Weights of a small GPT-style language model, trained from scratch on English Wikipedia.
Architecture: RMSNorm before each block, rotary positions, biases on query, key and value, tied embeddings.
Each number is 500 + 25 x the weight over the matrix's rms, rounded and kept within 0 to 999. Layers, rows and columns count from 0. Numbers have three digits each.

# layer 4 MLP down, 128x320, rms 0.086, rows 0-127, columns 240-319
512457494499498523490508459469548534511523517500533492479499512490524523471483513512522457469466486496465434488494536480535507471482532498511491487512509482497461553507477514482501522495520530518497505521475486486527463538501503489518462495
543472511500468499486482446506465510522541483443478489523501487488547485515472553532484474519514515520481539498456485512523461486479546525486507524505529499512473517507505490485513515517508507506506471466510510505478501521485533499532512492
514491500456476554484494504496511553478468522486456520490490494458513543508463526466545485499457477524498505510513483500504520463505515521491475493485518461468488492498525486523492490526463512550498506533502490482474509532475508469525466487
513535484525555477515506515517538463524524513477544483505517470460433492525466444531520539490430496490494533474491452494493521514522518485428453540506480555507553471525492496466501460497520490447462511511516475471526529509444505495503515472
493519530536537533553530521517487478522467473443455549490470501492480448496491496478507479460488442501533515462527524457516483511471463470444500518464534489519475455484453473546501499514477445479504527507546486470514485464479426530542510492
532491464497508508553477509492456455488523479479488571521496536497543508523478467493516482476478480530470462478505504512539538500476510495474509528517499498518530464538503515543478480497521480457505579493476460539525506465499497516474473484
514503498523491475506483504503509515504533532528433492492522475480519493497478509527518485581532491453487489509489525474479594507468476506518480544480465468501462535484484548527562501497490454518490524514506506538522539506503485487468534463
507491501511516466461471489493493502514513532510482468500470516521531506504526535501548500470445480487500471489489492485497508499484510525491482509501472468535457494510559473522519477513484507513474490544461505472456510509518478509476502526
469439508498450509498528522501463478475532504530480518480558477534528477485539510584467425513501486514501532491446477484462475488480488469543440444523536493499469523520498501538506479504497539484533493453458494481476522481502499510511491500
509507511472472528478566511520482489482452546495489482504518485504486498508548496495542525480509489482546490511451487511498453425457518474509502491505502514503503489491492513487518532537515518509530441485500460512500515465537474506542478483
469446512500501529506445471489498500514530515480475522495460545469497513500476503532515528528518467520471461473493496488506462481514481446508431470517499469538495510515495492499495493458473531492489529502507508465470498529542502462521484474
430509520507435512479506509486541462518485515490466473480511517492511495497524479512465502485518521498518486460512491511516519527496510498460516476441503511530481482506484483489477486482522474508491485475473501524459482540514494504473524459
534468498492444497490493518521513495465548504489496534492538489555447476504490524556501491475500517555519515491485539489487514514546515487514505447523489489465510491486514521484500474531520501477498470472522464491466526478457491481528538479
501501464483490510494473508511509519519481496527530481562514464497472508476542506532532513501492492507531507498460564489509498476494517511483517502497478532520504491465454488530545529507498525473516496494483542501470512532485462523500565466
473525507520544482539496531530505501480496524515519532526518540490470499483459503478485509517523479495509498526496525502509498499524470520489518535525469454527515517484481496511468499494476496494490558495529466503507514457469493472509535481
454526496517484508492472463522474532543500531567526469507463507503512503515496476502535474488479525513511494509478535473463520525466509523511446498480503472553485528476535486466478486549481482509476515513533520470447530510513499524497527506
544538508501507508519518497498494510453510495542532476492525514508506462492507511493475495508518496501490507520571474501476510467515449489483523464492470475487523542535501538466507487479490496516493501484516535461543487470481495503533526477
544516527498463476521492498515490490480469492496490504478451492528522487569502475468531550472469489488484515482490497519485462530496492514494485513483472540520461537521514508531455546534503510501467538500521522541512468461519493495514476493
492475490456515478525544516503477484519520529472458501510514512503476476515515503490515516507536474489566523506506546480547489562507488486532502509508488464505480511519490479472534469482515498497484505546495505490507501521450472484519474492
521513531477478518521498503490466460480483524458475543494507519516483491496476450474517519489510564481474483528493524489510466499563500455503497457517514530453496492541545486481500509461514502515469526505520505510525467528530472525474468485
490500553517488449517493494544515468505534467490486507530476476474493462549445499515497515497527503456503507494493518508501508478494496497509496508509488534548472521516510496525515439491495502480523517516499488541460481540488549509473521510
513458514529460504512527525505462496520459501533480478505481511483526491469469505472505462504553505509520460487512500527482474522462537483463503483528475535548492452537492520479477510509501520514488502493527510482489501497498475533508524535
494511523506493497477473514543513490506476491549451455531480507499497496498523492512456501504526527489545498516478530527465491552481488496514481519485455491516493519494532494519520493501457476531513538505510516507511541463498450522489508485
493475491500505498513490474490509479508491498503554501449520493473515464505513529489505468509459536531543467478554520504485466529490550471505528463482472474490517511509477485503538549527481518516518491470493548587466499513536490492502528505
542456505491457497499488537510479524533448510486531490526482488496531471548579521501474533517512490516508491491448488512535510527467539530504502487512477500527487467503524482497560499509519477498505447440486545539515503480490501498501503483
459482469498485523450465503477482527542497557544528487471502547509539516508513502512523550533456468533489522489487513526552502495463543474469529530518500503487510516459523449493493495531508511492499488520493504462469536515507474507505469523
509503513480490476522493485499490478495500487463527488497497516498526488474493504522492533517489488512466467475542485455505515463479512509498528502468490508496516478554501498514499506486555549571502504486434500501493497479465486487494486535
507554514477509445468475503489446532519459482527468472483479508493470514498505511506513487473480508534491485501445521512469534487529495508490483541548496476462518537472460493514531483492445476513515514527481505475472455516478511489504509524
464452477496491521526495526503487517479465514491494487513502511541521529503496520524534450504507520521511501481507517508507527490537491505506510489493475473474532512491488481513516480495504503516498479513495480497519502489505497528442524534
529490519493498523497488506491470471516491500512497487525507510499506530489446481482514545527499553516526479512503475515530463495464463458509524493560493486504487501537505487469487525492474512471498484513538503504519498530471517457513516490
491534516499503531473469498491485568537483534498502442489521491519518512499478464474533485498533536535463471526522515519514482503488494506493493503500483490493480510503503483466518527564471445531492511517511495490498476504524489519525508527
444514535473519485521497513499486504527521506515507524466515518474511491495464484511489479465540470548478478473462509487509540500503527507462508515545528478508556500484512501489445448512519495448499505469510488503516527536520504508504508505
515483504477430495582482441504495452512517537544498507496524517521492471497475501545483491543505510522491469498481533467560500490487477444476496468488507486540507506511483448475509517463525521493540558500500540525497517528527524442446477493
532481509510525511513552499524536511485467483509451464517465525482509483516528475524446484502504492455472486513503516544517514521511539533454490506521527505530532466556537531462469510521513475511513542507541510487580541512572503482433442484
494515517500486505468496511546491495513481487505509462511504512473478479485489479454527510492482517485528493485507507561506475511488527481505485512547516543498480538532462481466459461524504486484499518498517481510480513507505486527518485494
518477472476477467518525527469501478510535517504516517499518506507504492547526508462457525495499509526493502482508484468556499488474490491517507481481490455476527488486465478514545518473508458517501504511493492529483521487494487498507508514
505483527514519461499459549463515508479477481468532472514438512494498457533510486513505489507523484465495493476572498516483550489548513494478512523521484533503503497541475486520475472459457508496496484515488487511499506527472477435483481457
502467527473511510506515455458485486454471497518551471435523524511536513488507503497528498467505500534474556488443510485514494502501497486505537489497495486483521515513494491473513545519507523526516538480517473549469516425504536558535536494
512496475513519460488471528527464500524493493455489477496512489457488509523502523510511502492479491463474507517522495512480513519540491472501490535478525484532525538485471519530485524486477546532530489466494483497489455461509460512487533489
487515501481499543516517478459498513475493535507528487535491449483508535492545498516495513507492498486522508467517496503475501499468501488427502533513501475496513518466517538499479497506489493513499531501549490501530494496496468497465533496
463482488473535479489506518532497508516472497486467518489481478482499501508479503463522483510477502519512514494493465510497515515474503477479515562493514490504547517512472474489519521494486506524490526510516518481517516465455517466449523524
496496502540472477504477531494521488489477502478460524488487540509526499541523509481464462514520481480498538485542549502517486485456492488473531501496511502534501516503504488535501483489496500553527517495479483490511486519548488491499527531
503502501485473428499461522493458521479509526463490471514481499469489492481475471508501507527490477462462551505508548578472464533544489512496498544500500491514503502555474471500504521520517525523448529479496474481512533498513499533512476500
498468488536469487539485524519473496483481522511539529497507504503471510568522476505452491487417514495481491530505460522501509500513516482515477463463480486477459548502482475526478497492478513510488445526520494550574449510510489505530503488
537499502512435513488520495528481484543496454463486472550463492528581490543483508505525516541509503530491480513532504461522476485480486522519469468490550501481475509475496509520525536491549488472496461497464537541484476471512499488493490520
508522510459460525539485446479504536501468513467497488504469500512523525467470474495506503505524482452475495495480558509523488488507545495475516466508541520470490499495539498502482458500517522513436521470465510468472477472523462477493483527
472479509470483497499465477513493487478520476495494530519485500487529534557509527500513494502453472479517454495495488490487474459496473509504489487475513475498467532504466479487502508500542503489498529516550486494476483523466534487486503497
477494490534503543535488533495458494507471510495457466485540456470476530511511504518507514502522534482508532492500532488528529514502482523519496503542546456495555519531469529487515550524511446496495495511488455516525519519496501511488488490
511513522511491496476497473475520505526512504495493480487464523472473492489487499504454494474526514552452552523541437474486476494459507473525480472488493536490499544526492483466483502504497484510519470514450503499486504504511496477532507467
505516475504501521516527482470490514534465505486516518500581488496492524505518489498466464529539484490525484485518548524511513509533466495504491503488471499464496485492531527490518495527506501511487521556483545494518502515479486515475468483
481512491475465474532493485549540495477506488488492518471471467507469491515494514503463489530513530513469498491472493486481472505525549487451492484488467528498509487461520537530523493484473536518493501495504487503504484494455456461517507514
504523468463482489498468494530511458454494472516466481516507481501478492549538470496485498474469518503554504465541493503478487465530489479522516460504560535499524486466467516496491505541485502508504452509491502509503487456531567501485530502
464506476540510495520506517497475511510510475513434515494523507553460532536493511500499515493499513501515550451510516498496490512518529452500489431496532476524517457470493521518497498520486488494496512529504556519536559526490522473469477497
548515479482535456523529526491528522521503517452457481504504488468540497508505484552489475519506483477497482487499463473513509488528520499522522535518487509464471483513547511471544491480514516513504484564492509526496535512484540466520501500
502503529518507493507523529458568491517508496534499455530511446463467474477484457496514495501492495480533500480508477518518527518473487485454514494495477507572464501506492469496511469497480463476543471535508498490494524521515505494493481548
483495475522511489462501498431526524538488510482533494538526481561476504490526488486460554485491535481530476475462467502521507505486529478482513506443456520472489515504493505538510480467526518513504495503507534522468498475471490483509476503
487543472478494530443520555466497471467475462501531467497500471509523483519464477496477518522498508481463470490486485477476507520480484536533492515473523534487461464540498494470529448502515500502476486499518486536486510476491510484509511533
510523559533490477505510516514506494487506525453506509549531483502478491520489496483542492535469533480491503500517508548502498498540479540482516532527490501500482518525503484517462517520511520512492526502526521471543497534484486493505496500
488484472480512503486488501484507512488489478491535472531536518564463466491456491542480480509539519508471514468522504477532521528420526465486507474491453500529473457447485504512537492505466528530482526536482480444484509458445493521520508517
470506506497528514541484525538490502492511498473496512529462494444480507475507522515499484486515512455483554488443514498486517532524499471540439492446501487485507524481496483471485512520480510539514469506526484491524495481450534523496512550
530521481475497483487514518445476495486470514514455508479496504549538490553505541481490505514529503473507501477503523486486505490514493481512473487472501501483502454542520545524446512502457511487537509514513513514475503486514495531476496552
503485501506530517449498508490513477525537498541518499526557486493464536526494492496540500561502536547511473502506487496496480470494457492556500473532471503510516512534510521519488485542473490504558524514506510501500542520486537450526487508
460482475461463514510513469466487497479484483453490524511502523493508498458524510528518482525495494488523482544514495444504497477512458512488510529504491496456501531493528467514518465494476531517484540505531492519532522503492488512486528491
507505488548542532513484471535473542517496442484450452473509525477475523481521545452506436490504503508493503454559476481523524467449496504476486517503487580475524469542495499476536447518493508476498479500493500502507518508531529500498505499
508478505509541535491503492479486497507501501510525479535508493488500532518404483464503548449519474497489495517495479499507453503474489545481473472505497480569525499515538507474463525498498524430506535535508517511548532570517549480461514514
550536525450512506517493464479478512494504517483557473491491464552487477487488495494513515472554534502453474531474515529500484497459491443472505482513485483514531542491527515519519509531480501517477492491505523525476522509503497483505454516
517460496460541536535527478497533517512526429471493473454504514497523512525528523478437519498495501503475499508506501511526475420443483489505508486514502508504487497515494547517515469529531457461532493538500484530505507515473481487517525511
511488510513556528513486499503511520489493514510514500496542560532497507486497477497541485556501498472477494492479462499480462489499508485496487482488473532531460519484501497475500489456478495496510513515466413504521519507520481520487497514
485501505534527485508492458500511492474535474506473486475445514501521545503479547454484497520484435530500525519517511525491547515527511476510477499484522462506480493508525512472515460465523494551471502516548465531547509512487489458477537509
484544467510494508471555525535502523492524486479501489475519512478498532505478487488475502449503525546480504527516454477516535514509531497520470547546453479536501510523476498481494462512498488536550493486528512473531517542522490486515455451
505489487508467487512473462499561486467483474490450529506485469503497487539551527465491511486488481499465511517510451474480546550495542446485493547517522467510509465526509511532512501476522518514477505516512520536478495519516480522521485497
487530532519537488521539526524504499533496444529492521494529498491531482477520484528481471510496540456481474509532448492490481467505519495489488492495531450474515495514492497513532523462491519471475488502531456519480482530527510545517475496
521495481523484492507506495498493505474527539519472481492479502517511468502529531480502474478488489525467523490488541508494485483523485500532511539527522506479476515482475443477546532509502499492519484488474520496541539511526496490495493514
500508482498500485490504496540497542528519505505505538540471532480515523474527481480514514523510466542549541485497525456503520484524530481542480501473496489536489497478487536470475545512520509514492500483490466447478472519462537493493497489
484497516537492504495521478475449484518485565501479501519558447495491529509499490485516490461473518519443430502478503543528505497545534481488483484497458504506519526492544509481490439512482461508488478481479479499506512533470543491465503504
516523481528521491475487460535468541523527526511524557475481484457507511511490522464526529510516516500469504532461497541453555535501524465499494503501473435508488525527507537486471505495425482515550531511493517536546500470523511471445433447
514494500513506521489514506503479528510490477517515532492445542497516528428543539484530479459469483518524462506463543506531522473451461565491454501484493521451456468486499481511466461536500517479480455478503490510523522504507509505531478490
517511508494515484535486451517522507470540521454477490533518497529530495510493555459497520467453477517467516537519482489452514487507478486496501509489521506471468505489558514534515506545533480482441522511522475493473506509496534503522505514
489546498498496499538535485511497486516494462492499491520497461498537533520494534519487525519516564514509539511478477537541469520496483473502527486535504501504501508458506491507478469478494510520548489521522540519493536481533547509497489507
497474487486448485481490479485506518544600489514497519489506508458529520445514523500495505544501519515511511499531508533496490493507493485516521527491540473524503522491506523516484476486510488493513466487479506493502462516478486484495479466
481523533453471472504488473460524495482530496483480510469516515511512519532492471524507494486510527513500523457500547513509472512494450481531516509501451499507522556490479516468493490499526504514507512482508547462488513479483498457537472490
487538485504455507469519498498491465480488491516486539505504451534558491488478490502473491505516466541516473456523483528493489527499480504530479503532526503490469541536517470493507490525497495495480500471535476530460450523528495460537515478
504505539529496542493529547514493509480508509469527511480458471479460513471486498492512482512501528517504509484492481503456521480461459510485509496483480516512519500508458518489498523510494518495517494487526538512543487498532502539515508530
430509472538521464493531490526490491467488491491482538479501503502467489513500506468503535509538516473495484495478486522528503489487504517498532502501508459481502510524486539498486461510521500553521507502527500458549509468541559492518491526
527495481486476472467500461509504499534490493485525517468462530486502494508542516528529471463500459476485496462477508521530451454482522509519511497455481450467477427455512490513512522542514521519456488517475455458528512543457493492526505523
494521515488471493504496517490517458474509483476505478489500507499480520539484534496505503473525545428493533499505465509535489490489499482466504493519506515527495493497478481496478473465519523478482469529503518465511543513487511449551472521
490493504514484492511493514518536482506467510488525559498502532482527469482488517497501486469487476496484479497521473520504487496513473501526529491502525506510467458504464470495513507519478473463515462496519472465498502525451499518557500507
509487479503486521493549548493485472501516470504531483450520504510527502512455513526506497457515455482517493450471506522515527504465513553486513514455510537473473489510511461484517517499499500548464489527521471493507422480501478516513452519
531530487556491513507513503481499522477480520489537508563499492527483460518522456514489460524551509505487472467495522504506475490481476532504499503516500475524486503530470495484525532491519511482479538463503508463550518529510491515489489491
525518507498529487520545533479460536485452507476512501475473450491454498491499544488530528461493471494468452501573503500490531519503507534447487498500493461482478471534495508568534522547473483527476491535516448538515526504495515558510501525
538539482487521490518489529520492532498539501481498502460504514498455555504503479490494493493462535446488554496474479475489482510458494520509478512481531527501500477472462490468464498490535532491493452497513486493503506463503484538502526482
508485548510489519488490485552483503454494503521469477524518512484515481466469461486518517546539490538553466517475468478510487498520497477522483506470490524487475462476536520528511531500521517507527495441494502508500451489494544503486519471
495475454511491480546447495515517475505501522509459495529508504527492502488490481487474488537495532559508494518526479507498503546511507473515471533487483486514513492537483484479486514465514510516482511511534496478507523488484530558475463497
497514490483495509515533473507521528492464503514485529491469500481539439465446456496510507510497482494472456545531485527532456469478494472475528504509540485513499518495524515508513532503496488457471513491486506498484487497500489493515496534
458488455495482469483495505505479497536444573514514513502517539454521482492516527477485542523490512476495462496498554527521535518551520508540500514508500460521502508533502494486469484496512534527522493488484528493511501499468453472514519510
486498472528468452525560514539479518493509530457496517493485480485491522521511516498497521514490498466545471458510503552492516483505514482495524513512427468470495498477491511529472536483530497494470477502521481496523466540465525492515478467
516487510485496499500487506519482481480478532483507516489525500541520516530452572497503490490484485500511513488566504476503498505493513504502511529514508508529455528518485516533504495479517513522470501540505503499509453499504493493456538516
535474489538487514489518509506461514516451477486498500452508486506479481519465525487532529506483531532513417500518563519476519490499489475484459536517484477490518527490465541479504493485459482536506506526553505491482534512488438525488508458
476512525512507493510469457493475472526493497528504481515463528488500485520506475524484513487512550534500480496500498455540521489508568483541505496580466486518546513514477520499502514493490539499505504502470537499497505520471486478530446510
461478477512529497511519479480481544517469530513523504481490531534504459485471508510463495469488534489452472519471475504525492522473530487474455481513469513502468481498537501546499531497502488491542477514498517509501455483508519574511517504
471515500491515492503479504507467490508492521454487476458469460487529514482512495524503536470475478523473522576468489502504517491408494501455497510518488492508532497494563457463501533543495536488503487487504454505512533444527512486523488528
505527520507514514501502510480532502478514491481515508490475524468509523501495520478536481488492427509483509459483536498503505472497520511533540495476522490510506529483453536500504500492513468467514496558522497503512486524476486476475507453
543527517520485502522505511477530514499488489525516498478539456499497466546499467525483500539527523457562513495465474499503498504469502497524468466453490494479487475537490513523527535505491479497490486548494514508510486484484533497479469501
471539462519493527477490455474465490472531535500505503484468493488476476506486478493479463507510513498527530516509561539522473537471506487502520509528482539509531486498476490505476511532527454553494515512488474469499495490459490518495468548
519544541487506471494494501497528490496518525493523521494487506498485534495466476465512500515490581478502530546475482486504503530521546493505521438511476507459493455512493498483515529478477469514502472506478527488501475493497511523482467511
466531494496475526482476490491518495494486517490530462451512495476474507494539483488479522514468514459452553538488516466497455518480550497510506544513507472508539526537541475519440500513469510502522503527478505511508523517541478464472490471
507483518498486493434490526470498532494456488522511536497501493500465495494507502498518506492492494526511532513495525496498499542511492501545558512511509488517452495459566501557501489456490499505549494502485464489511498438468526501495525489
496516494501511519475503491463531511492527476498487478538493504525510558484498505525533494456490508519506516476477491517512519506511516454477524522501483522489497487482525463503473502504508522456502493492492528490503501511492483506485461522
513459524502488515511472490563486500529491540469509509504529528506524455496491506438502464500531489530498517489487498484532488504480515500471475481498536477527521541530536467494545518518498528480494560448495446464514494501465508496480527526
528477532461484547503520479474495507507521541487491484487530529508528528515514544447508495474483467493517512478451485499484504480473539496484470522518482491523487469499449501488492526488458504459510457554438454462517517547498482491510495525
508500526524495536504422492505478527472519492524491513468476486494497480538492519510510512532489491511495490459507507512535530557506519487492521480493517461514532517469508496491509494468488474508536517518443554495497460519484488488488503501
501481506497485531525507514511497512502481486482513519515505473467541505492464538535490541528472502491483481471517498504482516509507522504552489525522506479526486548469529510521486548501491487503479545509518482523503486509461489488480492516
476485512493504522455498528480461529478464512499468491500487515481503501472515490463508496451480493529462497522493512527509492499478478523518550504497466503510562464493513509561471541482472523496507506570472532480481526457524501502504493503
473467496486483513470483514568504522503465511470505448521503492508489503493492499479496531457558507504501499502534466475500537474519518507479518528506520528496506459476485487502501510498520478505501501473503496495453535502482475527472510506
492516551538471538508508528466567520490493546506540497456488515491463464491505499516493462524533475478515494498448521530513501464457445511459482495474501479515492488504516493533488492530547521496448496495512499476522465463547498521488435481
500456486488456520521515522530441506522527525498474531498491543472583523555485527456501503528495509513474480477473471556482484500515498499519507524497481475478500510475491459499457519532477465536507482522506487489510500509504501539526469528
494467512499533519537553493448509528469509532534483469495468529447529481474521516505526552537505493472450484534512496545483450460504489525483538479489469501519480492501526524476465521511485494477532483519544481484525533495457480523531475525
507423449517510497505490506493470488536480489487505545475525514529506472530486524478510489533517516500478462484504519477498508484503504531521488503497525457501495490518513487556449514471505491473522499523530504491528485513499541537490540492
463498467497521431506530527497505497508476488508508511458529496469478488480485493511480446476496485479504490467462498520511533491512480495481486508492486501473496507501499485493483492522479542514531533492520493517523505509529503504489484457
503475465546443481487503523519456468532491499486489516490515474532501483519493483542475487505466488474439481531495518483476487499509505468503490474486476487493492428518454507490516532487487507542470475498538488480505478534526540515485525479
467467485485517566452507512518489512513479535512468471487507556508532481482473497510478475517552502495506502496505517471554476513485463491522518491512512497520517499514501482493497485484485443512531490525506463487495500489511477464492497490
430501458488484477483526544513481510510516493521474494488463529514497496527475466468509509480548477518465527459523493505483515528500523487501491480480509530506491534465521463519500503513506433412523512544479510456465510480517504469498499516
502490515467481527469499491524528476489516489493532518528507498538514494497456553525553511468509491477482467501482504511495468525491467517528510460498473505503493502469516455504472527497486453446476469477512512504541491512509472470508496480
520489487498495496503508495501477492481514510475478539503510504469506542500532487460515495501515491546485481490516546521502509495495484490497460520475501520462463454538538534487504503492528468499525496498491496495480511498498453537477556470
488517453498514487472446486473461539493479486473517523480449502503486493493459470527492489522504487472503514500490516510529537478521478538534529514508569514492531517502494503524519472495495529461522477491532526456460537478451492504462489524
520468519571497507540484506492495453448480512575510533526531503472477508526517547502501541497518488502512496471519521509479502502504538506494496541527558504511533505514495488529507483456546450491513540542502524518553568504483526489497500515
487532480488531514533523497482489492517459506477558494473476493464499522505472523483467501500466475500501489509491481488496537478479468470492491494516503517531504534554493517529499481519468530518523498499520479499492557482462497506495480513
487454444457471457465543466502470496489504504510508494474524529523488506482494494521502505480504455516477535507504461554520506457546499529511550462495553493451572517483474532492520530465542523525482526505507509531519463492502516506503489483